Each number is 50 + 10 x the weight over its row's rms, rounded and kept within 0 to 99. Layers, rows and columns count from 0. The size before them is the row's rms in percent of the matrix's.

# layer 10 MLP down (transposed), 256x96, rms 0.272, rows 149-220, columns 0-31
100:56 55 44 57 38 39 43 63 44 51 54 40 50 59 56 71 41 43 62 35 60 37 50 56 58 58 48 55 40 48 42 36
102:45 30 51 57 55 64 50 39 43 45 43 53 46 42 42 41 16 60 57 46 59 47 45 70 50 43 51 56 54 58 62 55
097:55 31 42 38 48 50 48 70 52 49 46 45 50 42 39 35 48 68 79 61 58 44 44 52 49 41 59 66 47 45 58 57
093:35 35 55 52 39 50 42 56 57 46 56 35 47 52 54 73 59 47 38 20 57 56 59 49 60 36 67 35 32 57 48 52
103:46 38 69 45 51 62 34 62 36 59 41 45 45 53 40 61 59 42 48 45 46 43 62 39 50 70 30 53 52 38 58 43
093:47 53 50 53 49 55 37 41 69 44 42 53 55 67 38 48 32 44 42 47 44 57 55 31 48 61 53 47 53 57 44 50
100:44 46 47 59 69 38 53 35 49 61 54 70 46 40 43 55 68 40 38 56 52 61 58 47 44 73 59 50 52 53 41 64
092:37 48 49 30 55 46 64 23 49 36 40 33 54 66 65 64 33 45 58 64 47 81 58 42 44 55 45 42 46 65 43 30
099:67 60 53 58 44 57 21 65 40 51 30 40 60 52 48 60 51 50 36 50 57 45 42 33 42 40 47 53 49 31 56 50
106:34 55 60 59 62 53 54 51 47 59 36 31 50 72 56 57 51 61 53 56 50 73 49 64 41 53 45 65 39 50 49 43
102:34 60 62 50 47 59 55 50 41 45 53 40 52 40 50 53 52 43 44 39 63 45 36 37 35 49 53 48 52 51 30 65
099:45 61 30 46 52 35 73 51 46 53 47 50 51 41 44 40 70 56 62 51 57 34 59 37 52 49 49 46 52 48 42 39
102:36 54 51 56 54 36 29 52 49 46 48 52 51 39 51 48 75 57 47 60 58 43 53 46 73 37 47 52 45 59 45 57
101:37 57 47 44 56 59 75 38 56 53 57 41 35 61 44 59 57 46 44 36 55 43 60 46 40 55 64 58 43 52 55 46
110:53 47 48 54 61 53 94 62 53 57 41 49 53 58 45 50 54 35 60 47 53 50 50 44 51 47 60 49 52 60 73 53
099:67 49 55 38 52 42 41 57 38 60 43 55 50 52 43 64 57 38 58 49 45 52 57 41 48 44 44 50 34 51 47 41
098:52 42 73 53 41 42 48 39 47 44 48 47 50 55 61 83 50 46 53 38 46 54 53 51 47 57 58 40 50 37 40 34
094:36 41 50 52 62 71 33 31 32 50 62 46 41 50 45 52 41 45 62 57 48 60 58 55 73 50 48 50 51 47 54 37
102:45 51 46 57 56 51 52 36 35 68 68 50 41 52 55 27 67 66 33 31 57 49 60 45 47 59 36 59 51 49 45 44
095:51 29 58 65 41 36 62 60 63 44 56 54 65 58 51 57 50 40 35 44 41 48 64 41 52 35 65 61 49 62 48 52
101:33 41 62 42 48 58 58 33 35 50 58 41 50 43 56 49 45 61 45 51 45 45 58 56 51 48 71 39 58 37 51 54
103:48 58 61 56 51 59 59 38 63 34 43 43 51 44 52 64 62 34 46 39 45 48 63 36 49 43 54 40 44 48 40 62
096:46 49 49 58 61 55 30 49 44 64 49 37 60 47 50 39 51 43 33 49 70 52 55 43 41 47 49 43 49 62 52 57
104:61 70 47 32 59 55 26 53 42 41 40 40 39 59 52 69 27 50 53 53 42 55 47 45 67 46 56 37 66 45 43 63
109:57 38 54 45 58 36 43 52 44 57 55 48 56 62 31 44 33 53 58 41 46 41 45 45 48 54 35 63 42 49 60 33
095:50 69 51 49 55 48 46 53 47 60 47 38 61 36 42 57 58 45 65 53 70 60 56 59 45 48 56 43 50 35 57 54
098:40 52 43 53 57 56 15 52 53 60 52 43 57 53 44 61 66 56 42 61 37 61 53 36 44 40 58 48 40 40 43 50
096:45 34 61 38 59 57 67 44 69 64 56 43 63 50 55 73 53 48 50 48 63 51 42 51 34 56 52 62 45 55 36 39
097:49 48 51 49 46 45 45 34 50 71 58 50 51 53 58 55 53 61 63 48 42 78 33 46 61 57 56 51 55 61 47 49
104:63 37 33 58 42 33 50 54 43 55 49 43 36 66 43 49 48 47 52 63 42 54 46 44 57 45 33 38 56 31 51 60
105:50 33 46 49 55 58 53 60 59 53 67 45 54 41 50 35 50 37 66 48 60 35 46 46 50 48 50 58 58 49 59 35
089:46 41 56 59 49 54 21 56 60 48 71 43 40 54 42 54 40 55 49 30 49 26 50 50 46 58 49 50 42 45 54 46
109:52 46 47 47 65 67 44 37 65 56 58 58 49 45 53 56 31 66 61 50 38 31 54 44 61 56 62 41 68 47 43 48
103:62 67 51 49 47 53 53 49 73 40 67 57 45 45 54 64 47 69 62 42 50 56 56 64 63 53 56 52 66 58 54 54
094:56 46 57 56 53 26 64 48 43 35 58 59 67 63 41 58 62 60 43 48 59 48 44 37 41 45 53 45 41 68 50 58
095:38 37 58 63 57 46 44 45 39 40 62 46 62 45 44 64 43 48 44 51 46 55 58 62 46 51 54 55 44 55 62 54
097:56 47 45 39 60 61 48 50 46 48 65 51 50 45 54 37 63 57 49 41 59 31 53 57 61 51 57 53 47 52 50 43
107:53 50 44 33 51 26 56 39 39 41 49 52 53 43 52 51 48 61 53 44 36 43 58 48 40 62 54 36 62 36 51 35
097:33 55 50 33 50 41 51 45 49 54 39 35 31 68 57 30 56 54 52 39 60 47 41 48 43 48 63 42 45 72 30 51
098:44 49 48 68 45 53 52 50 68 50 47 58 51 79 69 42 52 47 59 45 53 47 48 46 43 57 38 67 50 68 48 43
096:55 52 50 42 42 47 26 56 52 38 42 43 52 50 55 62 76 47 49 51 57 40 33 54 48 58 34 33 65 61 56 37
102:56 43 59 61 50 53 60 49 44 45 40 47 50 35 63 51 49 61 63 44 37 54 54 59 46 44 56 50 48 47 59 50
105:43 49 47 36 30 57 50 45 56 40 67 51 65 59 65 52 59 44 72 38 60 40 66 54 64 49 70 45 59 63 53 33
099:45 77 45 62 43 51 62 41 40 49 42 39 59 56 34 42 53 43 45 44 46 41 60 56 39 47 58 49 53 56 41 53
102:64 52 47 32 18 48 42 52 48 69 49 56 58 44 48 36 63 41 48 50 50 50 41 43 41 55 46 53 52 58 47 32
104:51 43 55 67 53 40 58 47 33 33 31 50 42 44 47 44 53 45 46 41 47 42 53 42 42 42 52 49 51 50 60 45
100:45 56 55 56 45 76 46 59 34 43 66 59 41 57 43 52 65 58 50 37 51 50 63 51 50 56 46 48 54 41 45 74
112:57 58 45 55 53 52 73 55 57 43 50 43 65 48 55 44 43 52 46 34 41 28 49 42 28 47 58 38 51 56 50 52
102:58 61 51 44 40 41 65 64 48 54 59 33 48 36 48 57 49 69 49 45 41 43 54 50 54 35 53 56 54 45 75 60
108:41 51 52 44 53 38 65 38 37 44 54 77 31 49 49 33 52 58 58 46 54 56 54 57 53 38 52 60 49 42 55 49
104:60 43 55 48 53 47 54 49 60 50 39 65 43 55 50 64 46 44 38 50 58 35 68 59 54 59 39 59 53 39 49 17
103:35 47 44 52 47 60 62 62 23 53 56 62 46 46 46 65 40 42 47 44 68 45 47 49 43 44 62 34 52 36 44 43
098:69 56 74 56 36 55 62 39 35 80 57 63 62 37 34 44 59 53 55 46 44 34 57 37 50 46 36 46 52 53 57 59
089:47 59 51 35 63 39 30 50 35 43 44 35 42 58 49 54 53 54 59 63 58 54 57 46 57 49 44 41 31 47 57 61
104:55 64 63 37 49 46 57 48 60 49 40 23 59 44 53 69 41 49 65 49 52 57 64 64 54 43 53 46 48 46 56 56
103:51 43 44 33 66 41 68 49 43 46 39 56 31 56 47 37 42 35 58 42 54 51 46 56 64 47 28 51 56 35 56 36
090:55 54 51 45 54 57 27 46 56 47 50 63 41 59 42 43 66 65 57 66 38 39 30 51 59 64 32 52 46 50 53 29
108:43 52 49 49 45 47 75 52 45 51 58 55 44 57 57 48 64 48 55 48 44 56 48 53 42 44 33 56 30 37 37 49
098:34 37 47 49 59 53 29 63 41 49 47 49 44 53 48 36 53 51 67 67 47 42 49 64 56 52 55 55 57 28 54 39
097:57 57 71 45 47 52 33 48 46 47 49 68 50 51 52 62 48 47 46 39 39 33 60 50 51 59 56 49 58 43 61 54
089:49 32 54 54 71 62 65 53 65 48 50 43 48 51 54 72 58 55 48 41 43 45 62 35 34 44 59 56 54 49 47 64
104:37 54 54 50 50 27 55 41 52 53 53 63 35 62 54 20 43 49 45 65 43 52 55 50 56 39 41 45 49 45 45 45
107:52 38 38 51 38 57 40 40 51 61 59 53 66 61 50 41 65 63 30 46 63 27 31 45 47 63 68 48 44 52 55 47
102:48 53 43 49 42 50 53 57 51 41 53 85 66 45 36 37 38 56 45 57 55 44 47 45 56 61 33 36 58 51 55 55
092:42 43 39 60 44 62 63 53 47 52 55 41 41 33 45 45 46 38 53 52 53 39 68 55 60 66 51 50 56 54 47 59
089:52 48 44 49 54 52 72 64 36 41 45 46 61 60 46 61 42 65 45 55 75 50 43 45 38 43 41 52 56 39 49 65
107:62 62 49 41 33 49 58 46 42 41 57 61 46 45 55 28 52 42 57 63 42 55 59 33 46 48 55 50 56 30 33 43
097:55 64 42 39 35 45 29 72 47 37 53 56 56 38 53 66 58 45 31 47 31 51 54 63 43 56 52 52 42 54 36 62
103:45 56 49 55 51 51 31 61 60 46 54 50 43 38 44 24 41 51 54 41 57 52 47 40 42 37 63 48 41 54 60 56
109:32 36 57 49 46 35 56 45 35 59 36 53 40 36 55 49 54 40 52 63 45 52 60 53 52 46 50 58 54 36 44 57
092:62 50 52 60 52 49 57 38 42 66 51 36 48 50 34 60 51 45 56 56 60 54 59 49 44 50 39 76 36 45 61 39
107:37 54 33 63 45 50 63 50 51 54 72 25 58 57 46 53 31 53 47 53 37 51 45 43 56 53 61 44 47 43 60 50
# layer 10 MLP gate, 256x96, rms 0.275, rows 150-220, columns 0-31
111:55 46 51 62 36 45 53 48 42 29 31 37 51 30 38 40 36 48 49 23 35 44 49 58 60 71 35 53 42 33 51 52
101:60 53 57 50 66 52 33 52 40 53 62 57 58 34 56 32 45 55 40 46 48 59 55 41 69 63 57 56 41 26 57 48
100:37 48 53 47 68 35 45 32 47 55 41 47 36 73 50 44 56 42 54 45 50 54 52 52 67 43 51 48 42 49 51 47
095:38 62 41 48 49 55 45 39 61 48 55 52 56 41 36 43 56 42 33 37 54 34 61 42 34 43 70 56 50 46 38 48
087:36 48 52 70 41 63 54 43 37 53 48 47 46 60 43 42 60 59 48 66 32 67 68 56 28 33 38 57 51 37 61 54
097:36 51 46 70 57 38 42 54 43 45 63 36 67 48 51 37 52 36 59 58 59 57 66 42 33 56 58 54 46 68 40 40
100:40 64 56 44 59 77 55 52 35 52 58 46 52 50 62 37 52 50 60 49 48 55 51 38 47 41 36 51 56 57 61 49
088:43 53 56 78 71 38 67 62 49 44 59 45 55 47 44 46 49 55 56 47 44 44 36 48 45 29 33 52 36 29 41 43
101:31 49 37 55 54 32 60 41 65 73 45 43 48 50 62 40 48 49 47 46 49 63 35 45 42 43 59 52 64 31 53 43
106:50 43 63 55 55 49 45 44 40 38 48 43 51 47 45 41 59 41 60 51 43 63 53 29 56 30 47 51 58 54 50 34
100:49 49 38 46 55 57 58 46 42 30 38 58 56 55 48 38 47 41 67 41 55 52 61 52 42 48 61 56 55 37 43 45
097:30 62 56 30 50 44 84 52 60 48 54 45 44 29 55 57 41 61 49 51 37 47 59 59 58 54 31 50 57 64 51 56
101:31 56 61 53 45 40 32 47 45 54 49 36 47 51 27 60 40 45 56 44 35 74 53 45 60 56 54 37 48 54 74 51
105:41 58 52 32 46 44 48 46 39 51 39 59 41 38 41 36 43 14 49 39 49 57 54 54 45 35 37 42 50 42 34 61
095:38 48 55 47 62 57 35 42 62 55 57 52 37 36 39 66 32 51 52 64 50 51 63 57 50 34 52 61 63 45 50 39
097:29 62 60 48 40 37 53 46 55 40 44 41 42 62 72 33 54 50 51 24 51 58 45 41 40 46 65 45 37 35 66 53
098:47 28 48 52 37 22 42 61 47 63 40 39 41 45 41 34 44 54 69 49 52 57 51 44 50 55 43 49 38 39 37 52
100:50 59 60 63 42 45 45 55 50 53 50 52 43 44 50 52 40 62 47 47 64 55 29 56 35 55 54 45 46 54 49 55
103:65 46 57 44 42 59 71 58 32 57 29 61 55 51 54 59 56 46 47 44 51 59 52 54 40 44 46 56 55 55 55 46
101:42 41 33 58 50 67 45 66 47 61 47 40 50 28 62 42 52 56 45 31 29 57 46 61 52 60 62 38 67 49 63 44
104:58 33 66 73 39 50 74 50 42 37 51 56 62 69 46 47 53 45 49 54 40 36 51 47 66 54 48 66 44 37 52 46
105:45 58 44 39 42 53 46 60 37 44 41 44 45 41 66 46 49 55 60 47 48 43 52 52 37 39 59 60 64 51 52 63
097:54 52 44 47 38 56 59 56 50 46 57 59 62 57 50 62 51 45 68 45 41 54 42 56 51 54 59 46 49 38 46 52
117:61 36 47 61 66 50 55 34 46 50 42 50 63 55 48 46 63 53 59 40 39 50 36 68 40 51 45 45 61 52 52 53
095:50 26 66 38 36 34 40 56 38 44 60 56 54 59 62 45 52 47 39 80 33 42 73 52 58 46 51 59 60 63 51 58
098:51 33 50 38 44 66 58 63 52 49 37 55 43 70 53 51 65 51 51 71 43 43 60 42 50 56 62 45 42 44 61 61
098:48 61 49 28 42 46 62 59 35 58 56 43 26 53 40 60 45 52 48 58 30 53 41 62 57 46 40 47 42 53 44 51
095:35 43 41 61 44 62 41 38 61 48 43 37 51 33 50 37 74 32 35 30 42 46 51 40 50 64 62 45 69 22 51 57
104:55 52 39 35 34 54 29 49 35 40 37 49 50 71 44 56 55 43 37 56 27 51 58 40 44 53 42 52 58 40 58 43
102:45 55 40 58 40 41 61 39 48 43 48 55 63 41 48 48 42 51 52 47 52 47 58 45 46 53 45 48 44 52 48 52
106:43 34 44 43 40 36 52 66 57 44 53 62 44 54 56 53 56 59 58 69 53 68 59 55 49 46 68 57 57 53 37 32
111:56 65 48 69 53 61 45 43 50 44 57 61 72 39 63 48 71 47 55 46 43 46 45 60 34 43 53 54 58 37 63 50
107:52 47 39 37 39 55 40 41 42 61 47 52 42 35 58 44 60 53 52 42 49 63 39 59 46 28 53 48 63 30 42 50
101:45 57 40 44 52 65 33 55 30 52 59 40 38 42 40 43 62 52 46 38 39 44 42 52 53 53 50 56 62 45 33 50
087:45 42 34 46 46 36 36 53 50 43 44 46 45 55 51 50 63 52 28 45 24 70 47 55 51 52 68 36 26 48 59 39
096:57 52 43 35 31 53 59 54 42 40 31 56 54 47 41 55 54 53 47 38 61 46 46 43 38 57 47 45 50 63 44 33
110:57 54 58 44 40 57 75 56 41 54 31 72 62 52 56 55 47 56 49 59 52 59 41 48 53 54 58 66 58 30 43 57
100:43 53 40 34 34 46 49 49 55 42 47 55 57 49 60 46 48 54 65 54 47 57 36 51 47 53 56 42 50 62 49 36
100:40 43 56 56 51 48 51 42 44 66 64 51 47 64 50 48 51 46 66 51 43 68 39 40 34 47 57 60 55 33 39 48
100:60 52 47 41 50 65 44 38 63 46 68 47 58 64 58 63 36 50 41 68 36 60 51 61 62 57 43 53 51 25 36 53
099:41 40 52 31 37 42 51 29 51 45 38 58 61 45 34 65 51 40 71 50 39 56 63 64 51 50 64 47 50 59 62 56
109:47 57 56 50 62 55 57 54 55 53 61 54 49 48 50 44 75 45 53 53 49 55 53 50 44 59 39 72 53 67 62 58
097:59 56 35 56 54 67 52 49 48 50 42 42 42 59 60 34 45 52 41 43 44 54 57 60 62 53 54 66 45 44 50 69
101:51 44 36 57 70 58 41 42 41 60 31 51 41 46 54 63 48 51 49 52 54 43 54 60 53 61 76 67 51 60 62 64
104:52 49 58 44 46 35 42 45 47 49 51 45 53 49 53 56 55 50 46 38 46 42 62 67 57 44 19 38 56 54 35 59
103:59 46 44 67 58 50 71 46 48 51 55 72 62 43 43 59 64 43 56 33 63 66 26 58 51 60 41 67 44 38 44 42
109:59 44 51 54 52 42 40 56 35 42 46 50 48 42 45 44 55 45 38 42 54 37 60 39 35 26 43 32 47 40 54 67
102:51 42 52 43 48 28 64 44 61 57 41 43 55 32 62 65 71 50 47 58 43 43 58 60 56 52 43 57 48 49 52 78
095:58 62 66 58 54 38 64 66 43 55 54 78 41 49 48 67 58 50 74 48 57 74 56 60 54 58 64 48 57 39 43 59
097:50 43 61 56 39 47 54 52 63 54 56 44 68 53 44 76 59 49 41 55 29 46 54 40 32 41 48 63 37 45 45 56
101:55 50 44 57 59 55 55 31 45 31 51 36 58 48 50 55 61 57 46 44 35 50 31 59 49 36 58 56 48 63 57 39
095:32 43 53 41 42 73 57 61 59 58 39 38 47 41 43 62 48 66 30 52 43 62 43 36 48 36 53 51 53 50 52 58
096:66 43 54 41 29 42 48 52 49 63 44 26 50 50 39 39 51 41 56 40 48 38 51 42 55 32 60 37 56 72 46 41
111:54 43 52 32 37 27 29 58 47 36 43 47 66 51 57 48 62 47 33 48 49 49 42 60 52 49 52 50 58 45 60 46
107:56 45 48 36 54 54 30 61 41 26 33 58 51 48 36 53 51 63 40 47 65 59 53 41 60 50 66 49 43 48 58 35
098:38 47 68 59 52 41 64 36 48 30 48 60 49 48 56 55 40 56 64 69 52 64 40 57 51 65 42 46 75 45 34 41
097:48 52 49 66 49 49 54 47 40 35 42 59 38 39 50 61 50 44 66 54 33 52 60 47 45 47 49 60 61 49 43 53
090:33 67 56 44 48 44 43 57 64 54 52 34 40 44 47 52 61 36 49 42 49 52 57 61 56 49 48 47 41 47 49 60
096:26 55 62 52 48 55 44 54 63 47 37 43 38 42 56 66 64 46 40 25 51 66 65 54 51 47 28 30 38 62 45 43
085:62 67 37 62 39 52 47 42 43 40 50 49 55 44 72 51 50 55 42 35 42 58 43 54 61 40 39 36 69 51 50 45
101:38 51 55 52 45 53 43 55 50 43 48 23 65 55 37 51 50 49 32 36 39 52 33 37 62 75 57 68 58 51 47 58
100:32 69 25 58 55 40 52 37 44 48 38 52 34 43 35 50 56 29 77 39 39 61 45 72 49 45 38 42 66 46 51 47
089:34 30 28 41 48 56 36 49 51 47 49 50 65 33 49 49 67 63 52 42 64 35 37 54 42 59 44 64 63 45 63 44
096:36 53 67 62 52 54 56 39 54 46 56 35 67 61 49 52 44 35 33 42 50 36 30 48 46 67 58 43 53 38 52 48
092:45 61 41 24 59 63 51 44 47 57 40 52 59 43 61 52 44 44 66 20 41 53 50 37 64 42 41 62 48 57 40 34
101:42 39 62 66 46 50 59 43 35 55 38 59 65 48 57 52 60 44 55 64 50 42 48 52 41 55 60 59 38 48 46 64
101:61 64 57 39 53 39 45 42 53 48 38 38 37 46 43 50 44 41 48 55 58 62 43 55 47 60 43 52 50 40 54 42
104:50 44 61 38 47 43 57 45 42 55 43 61 58 55 38 46 50 31 55 57 34 62 54 56 62 41 38 52 45 48 41 51
095:44 46 47 53 48 51 25 59 47 52 46 52 51 42 75 46 56 38 50 46 49 39 50 38 49 62 52 42 60 42 58 58
095:45 55 51 57 46 51 40 41 55 32 55 26 54 50 64 51 36 43 55 44 60 41 48 45 44 64 52 51 57 41 54 46
103:56 45 58 60 70 62 60 52 59 52 46 29 46 47 60 54 61 51 66 52 28 70 56 38 38 56 36 66 58 50 47 64
# layer 10 MLP up, 256x96, rms 0.281, rows 150-220, columns 0-31
103:65 57 46 45 28 41 53 64 46 48 58 60 59 44 63 70 69 39 40 47 61 58 54 61 46 44 52 47 43 42 52 56
098:39 56 73 43 52 68 45 63 36 64 58 54 49 50 58 45 51 51 38 69 49 43 38 49 41 60 47 44 53 56 65 55
094:67 42 57 64 56 33 50 80 49 58 66 45 59 61 51 48 47 38 46 32 65 51 49 30 64 52 36 64 54 32 46 49
103:63 65 62 56 36 54 46 47 47 41 57 42 48 28 55 45 51 48 58 53 57 30 60 35 42 52 41 47 61 50 48 61
096:58 53 44 66 52 48 48 54 38 47 49 39 55 36 62 45 47 44 33 41 60 55 34 58 46 55 28 60 53 50 63 42
103:53 50 28 44 46 24 52 57 56 61 39 43 54 40 51 55 35 76 45 39 52 47 40 40 49 56 51 58 59 47 61 46
097:41 54 57 41 65 38 48 51 55 56 55 68 49 43 70 53 49 60 33 40 46 43 40 58 46 49 57 53 67 50 54 42
096:47 44 35 45 53 56 53 46 51 47 56 47 40 54 56 55 54 38 40 39 40 47 60 78 56 64 66 51 61 65 37 55
099:49 55 47 42 25 60 48 62 33 52 36 45 47 46 64 41 52 47 51 42 49 44 41 60 52 48 53 32 48 35 51 50
107:48 54 38 42 45 44 35 61 71 61 48 39 62 55 44 50 33 49 56 46 53 47 45 59 67 55 49 61 38 53 54 29
088:50 37 58 57 55 55 78 41 56 46 40 66 35 51 31 47 44 49 38 59 44 54 54 44 24 34 67 50 55 51 68 46
100:42 48 52 43 39 69 55 57 64 24 59 46 65 56 54 37 56 34 55 59 52 60 52 41 52 53 62 49 50 33 59 66
104:53 47 51 30 55 44 42 40 55 42 57 42 62 57 64 51 54 53 57 72 62 45 33 52 56 38 64 65 43 44 44 61
100:31 53 60 69 55 54 38 31 34 35 50 74 40 46 52 46 52 66 53 52 61 57 53 50 56 55 52 44 49 48 59 54
093:33 66 45 60 35 59 38 36 33 45 51 47 61 43 34 48 52 54 52 55 30 91 40 49 53 38 53 58 49 58 42 50
099:38 45 43 58 68 45 52 54 48 65 50 42 42 47 65 56 50 34 49 38 40 45 34 50 59 59 63 52 49 37 56 62
091:51 45 54 43 51 35 64 52 64 67 56 49 55 40 46 55 38 34 56 37 37 34 47 58 44 24 53 52 49 27 50 35
099:62 45 52 44 63 61 48 55 21 41 36 41 48 42 40 56 39 43 50 63 44 60 36 45 68 34 62 52 37 55 64 34
088:60 51 53 39 51 55 68 57 56 60 52 55 57 55 52 57 51 36 53 44 19 51 46 39 65 57 46 44 57 54 37 53
103:33 48 72 41 53 52 57 46 50 49 50 50 59 39 41 47 55 42 75 53 31 49 42 43 25 53 51 47 56 59 48 44
098:45 37 49 41 42 51 52 49 47 68 57 48 59 60 51 51 48 55 48 51 36 43 36 48 60 58 45 61 62 55 79 55
101:25 44 55 26 49 56 66 47 23 38 43 38 50 58 50 45 61 52 36 63 43 54 42 40 65 34 44 38 29 43 45 47
095:53 50 50 45 60 44 51 30 40 44 43 53 50 45 54 51 33 56 50 56 42 48 59 44 52 44 52 30 66 71 40 34
108:73 41 51 54 42 57 43 34 31 52 63 58 34 74 49 56 45 50 58 56 58 62 43 47 69 70 51 64 20 62 53 33
096:25 48 35 48 49 58 50 52 42 48 53 67 49 47 43 55 45 58 28 53 34 57 60 54 49 53 54 75 53 45 41 59
095:44 42 66 45 59 39 35 44 58 40 54 60 53 30 69 58 61 45 54 56 67 56 48 58 59 49 49 60 58 53 60 57
090:29 73 60 49 48 44 57 52 47 42 41 51 49 32 51 43 63 57 42 81 34 62 40 32 47 56 54 48 51 46 34 61
094:53 22 50 51 50 72 26 41 52 68 68 42 71 49 43 48 29 53 50 43 50 57 48 37 59 46 45 58 60 52 59 50
110:49 54 59 51 72 51 72 49 79 47 42 39 67 53 59 37 62 48 57 44 40 39 52 41 39 43 56 43 48 37 46 56
099:53 41 36 32 58 54 63 52 55 23 30 47 47 55 49 44 51 41 49 46 53 49 43 38 54 65 62 46 47 45 56 71
099:47 44 61 40 59 64 45 42 53 42 40 64 51 57 41 52 53 50 19 49 36 57 32 42 36 22 48 55 43 63 36 38
113:55 52 46 54 49 56 51 57 57 59 49 34 41 55 69 53 25 64 39 55 60 38 37 52 49 48 33 70 55 52 68 38
104:49 49 62 25 44 44 56 38 69 50 45 43 44 44 57 48 52 42 41 43 45 53 48 71 54 68 32 64 68 58 59 51
098:51 53 42 51 53 45 57 47 53 43 51 44 55 42 40 35 49 43 42 60 49 52 45 63 58 53 41 67 58 42 64 50
098:39 35 41 41 33 58 40 51 43 64 60 53 49 42 56 36 45 55 33 30 51 52 50 51 45 62 31 44 27 53 52 40
100:34 50 43 38 50 63 45 53 62 44 49 47 42 45 67 34 60 46 39 39 41 46 57 41 52 45 57 48 48 53 46 43
096:32 75 41 59 46 52 54 56 56 67 47 61 53 53 23 57 57 20 47 59 45 51 24 55 63 55 39 32 56 50 49 43
095:49 48 43 53 35 63 33 43 49 43 45 55 26 54 31 46 58 61 48 61 38 36 54 50 59 35 45 38 42 59 50 44
101:52 43 57 51 35 52 45 40 52 52 44 45 48 63 47 59 39 42 64 52 42 29 54 43 56 54 35 58 36 49 51 40
096:34 56 47 52 45 40 61 42 57 48 39 22 52 43 60 50 59 34 39 33 43 47 56 50 46 40 54 54 41 61 49 33
101:56 50 51 47 58 47 49 60 62 56 69 54 67 44 41 43 53 53 37 67 57 31 47 53 60 55 47 56 61 23 41 56
110:61 57 20 41 31 50 38 43 48 60 49 38 50 40 42 65 31 53 48 51 38 57 38 39 49 35 56 47 35 40 53 43
097:57 60 63 61 49 26 45 41 41 44 42 53 55 58 50 39 59 46 48 54 76 49 50 55 55 52 53 38 35 63 57 48
100:54 56 55 43 34 53 65 42 51 59 46 36 44 41 52 48 52 41 46 64 43 61 43 57 39 46 50 39 63 57 57 32
105:56 41 51 71 42 54 54 51 62 58 61 44 43 73 55 56 54 64 47 30 52 75 47 48 44 60 54 39 46 62 54 54
105:30 50 54 41 56 42 54 34 46 54 43 52 46 35 41 16 43 37 63 51 57 53 46 69 53 64 50 45 42 31 43 52
106:35 54 53 55 59 55 38 68 53 36 47 39 58 32 36 39 57 54 46 29 60 41 46 58 44 55 48 36 49 40 38 57
102:57 42 60 49 53 58 44 74 40 48 58 48 64 58 56 37 45 58 43 47 40 54 38 35 51 40 39 53 46 48 61 37
078:68 64 54 29 48 56 50 48 49 46 38 74 52 64 80 57 70 43 54 56 52 53 57 49 57 49 38 42 63 49 47 55
102:44 57 38 63 53 52 70 45 37 47 62 48 53 46 60 58 36 60 40 53 54 70 51 32 47 45 52 55 49 29 54 50
097:60 45 49 54 37 62 61 57 53 47 45 45 35 40 51 50 24 62 46 54 53 48 56 46 52 71 73 56 56 41 33 51
101:30 56 57 39 61 49 41 51 72 42 52 46 57 51 33 44 44 51 73 51 56 50 54 53 42 46 62 52 56 44 54 58
089:43 40 51 34 45 41 37 38 66 55 71 46 38 55 42 34 55 47 52 39 58 28 59 73 49 53 46 50 49 27 44 43
117:45 51 74 49 57 68 56 50 42 47 56 59 36 60 61 64 50 58 47 46 61 47 65 54 43 51 57 64 45 39 44 50
101:66 53 54 46 62 44 59 43 50 52 42 45 63 44 46 47 59 44 52 42 28 63 39 60 47 38 35 42 69 51 56 20
104:40 60 58 48 71 53 60 51 50 53 50 53 55 73 55 57 50 45 57 57 44 61 66 44 46 38 60 48 65 58 54 67
104:29 52 53 46 37 51 51 63 54 54 63 44 61 60 53 37 45 31 36 42 56 53 34 47 40 64 74 54 54 35 47 54
103:49 46 53 56 37 54 64 54 36 36 62 36 65 26 56 59 50 42 41 53 35 58 52 60 42 32 73 49 55 45 55 41
102:49 45 65 58 56 56 58 29 54 58 48 37 54 40 67 53 52 70 26 40 44 46 33 55 51 48 56 54 52 40 54 51
086:40 59 41 52 31 49 60 42 38 51 51 46 53 60 45 65 48 58 59 59 54 43 36 70 54 48 37 50 56 59 51 38
100:50 52 55 48 41 54 39 55 55 49 51 27 48 48 57 40 53 52 46 45 48 49 62 52 39 47 75 31 65 49 58 60
101:35 65 60 59 57 66 57 56 61 53 58 32 45 68 48 54 58 48 58 53 54 67 61 51 44 52 60 52 35 61 58 50
098:57 35 39 37 41 49 62 70 59 51 50 64 58 49 39 59 42 49 42 42 46 40 45 69 45 51 46 47 43 54 43 37
101:55 49 54 60 56 42 44 58 56 55 46 52 56 52 43 34 51 48 55 42 46 57 51 41 59 50 71 57 46 33 61 31
093:46 47 40 45 45 47 74 36 59 51 48 32 43 41 71 53 57 42 53 66 49 39 55 59 55 74 46 57 49 64 59 47
106:57 54 44 50 49 46 57 41 66 50 46 39 43 63 64 55 44 60 34 43 53 40 71 21 38 47 48 67 49 51 19 56
100:34 57 41 44 72 29 41 44 43 50 64 39 35 57 60 49 40 62 38 51 51 47 50 56 71 58 54 65 49 74 47 38
101:63 58 49 39 50 74 54 45 37 37 54 54 54 36 55 48 47 45 34 30 55 57 53 44 58 48 56 51 73 65 54 38
112:39 54 50 55 57 53 32 49 38 50 42 43 52 41 63 37 56 26 47 63 38 49 36 67 40 30 46 40 58 47 58 45
094:57 36 44 36 51 59 44 60 53 34 72 46 46 50 55 43 50 57 46 44 47 57 52 50 88 54 64 41 52 58 30 46
109:45 43 66 46 52 63 37 62 46 41 50 18 56 51 46 44 45 46 62 51 62 50 66 50 59 44 32 46 56 60 45 67